config.yaml
activation: "quick_gelu"
norm_eps: 1e-06
rope_fraction: 1.0
parallel_block: false
lr: 0.000352
lr_mult_qkv: 0.7
schedule: "wsd"
decay_fraction: 0.667
decay_shape: "linear"
seq_len: 1024
doc_mask: true
dataset: "wikipedia_en"
Each number is 128 + 24 x the weight over the matrix's rms, rounded and kept within 0 to 255. Layers, rows and columns count from 0. Numbers have three digits each.

# down: layer 7 MLP down (transposed), 1728x576, rms 0.0209, rows 460-476, columns 384-575
# up: layer 7 MLP up, 1728x576, rms 0.0258, rows 461-476, columns 384-575
down460:134088136103151127138150144141131120125109133090188127120131082074122078121145158105135102126122115102121130100136124149144134104129127113133086096120113123092119192163072120125142118117081128117133141116132127116125125157135107128099107103119136088139141123156117110075133148103082141117098143127133078106128098132116083114082120181079173118145134166125127137139151149120102171153068136116130129121145134156089110161150132143136110122135085102125088134142099067132110158141168151101108157114147099113155102091141146122163173121050091150146156163149151124150110093111111121114
up461:130128157103111170115138166165111111156154124122087130107134142141159124102104136119118107100149129134129117108215104099177077116184115136111145142111103146130112123149144110115108106126130086135117143090123126123191126172148120150110116126157142103112167151126128084134167147133102143128126105123097128130109133107165185127156121138108140104119141147123129097114108107128152180101098144125153125164158108124121073130100112172146192162116110153141124120143127088136129137094164123146122137067120136134127082090140125071142140164129128102140109152140119123121102127131152155136
down461:129130127115140116138139139082178122143158129145157098144160125161162127110133150123119165109139137117114142194136138138118167106150159149152078070146114121115156146117102114078108081121118145112099104125146122157112112111106136070145109160116119131148114126105115098101127112143118146168133170127124116111120108125097109150119131113103154142115160139131158093165119143142123128142208107146106143099046116093107125104146108147128118103131109137139069174126124149103158093132134130165163129145121112089134152103178109146119110109089145127160135120104158109146105126093092116145
up462:091109125070117149181118102145155092081167106100127134136115132136127117131114122116138132136155140144105127148129106123119107155148116143105152157103164141115112171109128112136114131119129121142138184156096125147115085099182127118176150093102159110099111083146121183089120110136102114140136146156149106062091110146107106102133160086127135123119127135129140135129142128130149141101115161123155134134138134104119098124095129152075136121128117134110113113091108160149122156126127175130153102140113220139118150135120134120112153111101101126144134168159133111156123118086144102136
down462:114107152118098165173162072124121112112171120119113137088116138127131114131129144149098069116100125094149127127164133103121169086151150122126158087100105135127121118137156106124186114070135104142127107110130115141105127165136138155121112103112136139192115134132158117166169161111151155107143135158149112123133133143137158139114118148132147143124131093126108146124105115129171145152171135160130128129152094110112153117086167075115133141128120132131134157146070052120131092159178160136113152117132097115116119110119127115107156105136149120095111187126130141144114161129129165124
up463:102127136097134141113115096157090142120135156109145140125166126124125157118134134093115128056119143117135124147123150098104157109133122125159120182105136135161157131135152101121127105114128116104122161113127162149112098150158103097133147139112161149114133081116174143099151158133125128140118129117167092130148122093157151123172116131123117122120112115095139106142148141167136136083124120121132108160151109125111135121140106147141137132080151107097143150131147152154120120134131124155165130143134143117142138141189150134118106099116120110133107088122127096114144117159116121138
down463:143120107136102131135094122076126182115168130144125103120121130132126140155119124123175139114107116076118108123134112178131114125094087145086118105123146139103149097086158175116140143139109114101118141145106170104142173133117143103185108130099107093137102125122091156092147118124104117091141129100102159115098105156164092147160162112077145104082130157127143119139123064118142150146137119136112116104125144118129083106145108100112131075164120154151130136093106123130107143170160109167161158129061129083128134100155103121130096126101170105112176140137104128138125110116115164174
up464:133145143151143105108110089111108135124113138133154157091150125177134170104139170093124097135127149176137122134155106111101121167134119126149101164096145115138142125111128065122117110083108146131134158140180135170133098161112090106079138199137109111133121118143123146130116155160136104116124116151103133164134153128128094137130107130120162138178133105101120099116106144105138153147092147107123130163126082130095122104106100142163139107109084161142111136079153072147154105132134097153173127125123127126139138126142137125132149131126105080144111106135135091123108156125109145154
down464:127133109106124110127087139143143109165129127135134131136132131115132120130135125146110165119171129117155101148145140125166123126110132171148127128112124133139149128129129109164097169145182147061079083106128123089138159077176108152141108132091147105134151140103166091128136120136119150161124111102111084161140113135125110124146116139119113108132131116105118141114107115136070120115128114150112113072124146121125135129109140131130150128113155128137161165115115148117160119149132158094093091096144132137097098156127157139113137124143149112132123101138128163120130134099086116140
up465:139155120131127113100146121140141155116125106132156132118151111140122097136126136101140085126121109173142118086143125150160090168129108123120173155141137150120139146111105098161150114135120129144128174155114125128118091157151158130143161144130140120165179083082125152092147070119139151117129149162123094088138152164095100144131156123143139124138155113093100093154127127104143149134149108149165162137151123108129188114118140194140163114175151118149094127167141148141138127154091105123120118151179133083130145121140118120140112147088101104149126144104139126126154158112151118124
down465:126175138153146132117101124145151139105121157140122150186137135112130134138131122142136137123114104168169136149141105147142149126106137102124124152111127126157141125159115131086104135142166116101111124137122103108122162136152140143106102110133140128118113138167155136110161118079132155124110095090105175141158141131151149110126075145145103104148132119128166161131143118146119149153145151118141101148136166152130129148109140111135139137111133185157155143098109146139116156103142137134160138124122096153127104093122087130142135121149151140111176138131142127121119105124118129134
up466:118134128145143095148104095109090124120135102096137157125146144125130101102068134118100161132133097186094150130123135107160108144120125161101143108148110147214150121124128128173110109128125148143136142121126104107153138210164109134165157135143127133102134107116119142170152146142163125128130166129123096147132164109149138140104147116106121154128112128068127189152117135108131162132110106100171138150151088175121151115053127127132121136120132150160075131089156133124106124099082103120142129135178119167123112135155117153111117099145154123200145150147130105094137128119100107123
down466:110165165136114175081141138133147107109130120151137131127172116118115124089155116087090156163092111146114161112156107137183144135130140152143107086087154156120158068154146116128158125104126097157118129091119152131170133122139120100138115119097176173141115118145166150138069122077099117136151132094143150146121186091171099094118098142131106110171128073135128133147134085113115129133139126122168094099127168100133090179107112145150105117165164152114086123115118134119128082179108116076121123179122144129147081134128189077156100176150100139123141121107162168140110120118100141101
up467:104154148114131130160079078112107123119124099127118164107118153141137133164124140119164083128103111165143145118148077120134148119134133127099102160116141186156152094094149134113134167136128132129159125104175125115145126148136139152132114186126143132147121172082144139126211133134108142113135142102127114110109144060129131129141162139114145088094096146120143112141096130152171156126121100150150104117127149137142081157130125122117115203123127153117114132099167121145140140099145142105091085140122138138175130196117135104129129154114124125130139138134119137142145140143108132108
down467:159120129144128121105134122070080168111131142134113117160100095124126140150128119103180118128163099132138119175110103096148117163151141113150110137152162106126109095113103088116117097131150131105152147118096095124107102113145118143108104102128109144126102100165156179092145169131127067112153128148105095137114114124103147117143132133104134100145105133152131092115166125119129165142121105117134098144110052113111136133125138067129109151131124160147119153114109155130124117144180129141113138078093155149115126100154119073098156123133143126052159136139128165103092122105170147123
up468:182113127124122123168110123170093105097134122114116118112140107102144111123134122134113161118141101118149125141191153160106176177161123136157108149133159104140127103141090106124097107126140122107090110157110129116111132124085121109144130170148143127116110182135135168144107121138126136159114075106140134110105136111134130121156173108112141121117159131094126129149141112135118163114120100121159182105171134125130140107134122137131119123102140109105149159148143110117162161129117141101122137124151124148119142147124115150142139132114104138134136136118177105114110132115108113126
down468:144119168152146114110104113112125133164141135142148110182099123142140147129114100114156116141126111128113106086111130100127147106112138159130138136115099179122102130096163124129200120127160140107152106105133148131135126138183126129161145103117155114098147137127115096142141152129128127112111147118144142104164122155153123120105088109104139146160078148129098106137086100136104115134153184128125040128140169137105125131122114125141103119109126158139106124122120094149109145144169147176164083116141097100158113110136111113119178125107070126110128105081106111155114119136100115129
up469:084135128187112117150165119141119128121131152175107110131143132110098118150139122150126123103103130154093140111119139100133164098148126131125083099136091139168079114113113170136124124100140130102133145095166093154122111161101110161145130111136121131148116125148096138151164093105160109106145170175103091136131090111136114170124173113145145136124121159105139131132140130084111164119112164150098133103114109108102091176118152117127123133108143138115130101126104106120148127157139127154095143097148092120099171166144152102097152120143151146140138124128083101139119129137126195127
down469:142138123134111084136145123115132094081109119111127144105086166133168141160157096097114131121105127121129093127127141105117152104132159131109094111132119115110167107156126141181095139124119100147135145138120149129132122152121141092086132164117123141140130108103108106134145158137165136143136104102172088112139135141131130149149173117136109084143128138154089108105122120151129140085107151121144127120171178145140148103095156156100160094124148098164140141137119090108153128115128127134138125134096153133089109127096117156118120139072124110075164092129120122117099098100115115100
up470:166144139119097111140087094130118141113189149127130120116124157117123110122157116125159135119134131114137130111198150136141130135130121089128128114099123114102103088105105126131142218148163147134127141134158121117165137095153147115156147114135174140124128135097117085135105146096125118129144132107139098115080115141145066115152104143126183103130120115094100131120154121158089086152125134115121124160136130098132104117119124117114126152149139124129075138120108104141143114155128124101153151124146181097111134099148096148135133145131134121151150126129133131148103139113098120127
down470:125151119081138129089146117140152141130128068102149107130096109156101133126080121104117133144144142129095114162082144099150109107150151122136143131130140152113114141163184106117137049122096120132124137058120156140107128149112122155094167180131081087075142131101128139140178129108151122118138139142109147129117173133119139135131163093123134120078129128135152080136127176092150150146124093096094118122141111168127159123129096108142149107068128123113139136100116156118133123109138138114152133087157108138143108147146130111097136130131103110130104128152092161123134135116126172135
up471:088107159111104121124117129143104163147141172158143085149166115098129147125171133126107122110137116144126124110155130130110116104131113126131137097137108143093088127129125135129126121094163138160099130137114116114167132128105153074130125144114141132103177115149111139117081130178124104129141148139122116122123096120104087117160108118138095100174167144110143118127114154133124151127120149120159125092174101129120069194144156086130169140145108106104148125114161100156147142129107123118155152090134155112095146103082119143094113112142143124129130109102134115111130138121137115110
down471:118134161148120123145113118108145166130154111123135118114104152139121129098111125113111149147091107139107111131137151114105127150109124133080113106124139139167116143165156104135134098137142146125137093129138114155105156148144125113160132149147126125122132174121116141141162144159148131134117126185110145120129107174136121135132210124126081156135116130144126111098127101145167139112078143133118123098116114130132162096146138146116117116117140146121103157133136123139123153138117143139113129182132134111151134138169182162146124097092119139137127116167126120115116176089099122148
up472:093143119116104103152141147077097152130132088159139125141084128123109129126166104104131130158145115107091156095119109141160177117125123164104100133115095119145135066161147141122161122070152112131095109127069133117140148165170162059132115128092176143170117095073107197098134119164105221110110128103111125118151116146110129109134082123144151123101133170123135130152154100114101142131126160124115146159106118130135138133099117161157125071150112094120128125078081186114177126139146114137145134112146125061169098109153124128111141135133154131141140134123131146135128124128118129147
down472:089106130147088160111148102099137165152148112168087048132088111138153076127136123139121118123126109128114127112140051190145138081193134103131134174120140151131110120119119089129089113175117101121140138170110149145117044136147108163157151159089133118138123140115135097116151100131073167098169044067196195134150126152096143119078125083085113156104140111169175138126141116158142084084159096154138089116086141133105184135151067148144143129115140075147107100134149106144074151150112173137132136108149124099077119133133183108107130149150118157173150108128091172097131156154123156161
up473:049172138133122130126116088110171107120162126097142133141109148131120106129119111154081133136121159169152157086161091097149192095147084128121129143154156146158093128167132136095086109095109139150164119117112124110157132137093128110108170160147157112107100154181129132152150121130140114150119084132111104126126114174090127161141115109138127125133143118098120076136150148114084143143108125137146130128121115171119133162135120113153116130116113167124106126133141149123132120154113099134136136078131126163110108155104134089125143116135108095127157134196136092139082110092112117124
down473:147119113166116098152144119127138102166142134122149146077164122136109109142110141100132119097142131126159114114087133093096121119146100142095111152139133149126165152129130164162154132105113137143124112145129130130124112118119125126149140119097133115133181122177160139124153120122097106106154102134093103139125119098137148130118122142136116167154178116135193139159139163134133150109137126107120118169082148137083128111152129148096145090110151130078124141165133147138104124118133091107107059131119141128115117134145132157170127169165141151114110114087148096147158147137182133125
up474:094159132110153108130106145074111110142111125153138133146151092136127154114114127139161121115132152160139099141077152081121122101138127104092124134144132129123124126101151105146104122121142155122136126145100114125120101156190133141121124142145137127071121099133123142086135106111130090123137191141137119123119135101121139123133097109123133158127112183138108115110146150150101144138135101129118145159126107109111140133106096136120148185110133128163159122130121128145135115085110133182184111132120124140087132092104127117117124123113119120122116116164129108127152098128112122111
down474:141132130159131105129151145123150153125123102106112150153119161130125122123108120113142087150109142154162141122155113146083133127118139137148118144131113134125129122117148129161156166137132113094129123142105153159127127140179122119115156129093137113129105142127144112141155075151140157160145139125128148163126108169114149142110159167130124114117157109106093125112129091108139131119137151140150093150147121083128092134164145108111123127122127141128119113140077129091107140155123155107121150153147153117132159142116115140168094113134131144120124151131125142140168116131126125084
up475:093151117150120146173090153083149117148134131161137105167119115141169113131088142130115110118138128143152163145120143148142137128138096132123194159160150129149122141127136105127123120142145145145126148118116138100155072113102169110159113112180118128142142149145147159149155168133123105118136102137165149123112142172075130135144128124156109118110131179139070084144075152117146138157108132130123132122169096122139125117117109107116162130151083159128106124110120139145164116147127158155140124086141165140160112100068100074162141105134168133142140104182082108067174128125179154155
down475:114127119122162148146151156153128123137150099108142132103099078156141127143102110120150098119135101091147141147126102139165135117123127144151105109113145154143129145140135150140127171124137150139141093131111095175112144129160112109145174132132086107102119134166143103112113081137123147112104108123178130095131139104150175130120125114147141140148138124137172177141135185129125146175141121128143102140127120124095097133152123156143129088116152147126146131108090149110114095157123098109148165172107139124135126142181127150111135110157131132184102104091130137134116153129111129175
up476:130085160126098171096129143143149149118089103133080101163158129167116170098160157157119142099120138145112115149141106113150112094173119188139129187108152169103088134077143132139122118122130110165118111143149127133170101154159129135130085157162112092108068120115126110105122099109103160127106147138130074122123107124140155102130088113156103129187142141106116103126135129129096106071120155121113120135157131129115130155104105109097123165121124114126126198177167194117162106083121137135102127136134129151091126153131094154156162118060115064173118148158139157093075153138138099101
down476:147145164098097110142114138110092173113153123145139133117155092149163159104070133123087071142116141156134113116110140114129138106134153147129147204073142112066138120104121139131123071173151076189138163103172166109129086066107112120149150125123122116120122129108116112142136128150115117154111141145094136127149117139144126125115108134159091143135128103152154143169141132141091119124099185124118089152201146165135112134131099112128149093137167163145126160159185169117129077136140129073095117098131125189179123116090111147127156125109093131120063137117109116092143110114140119110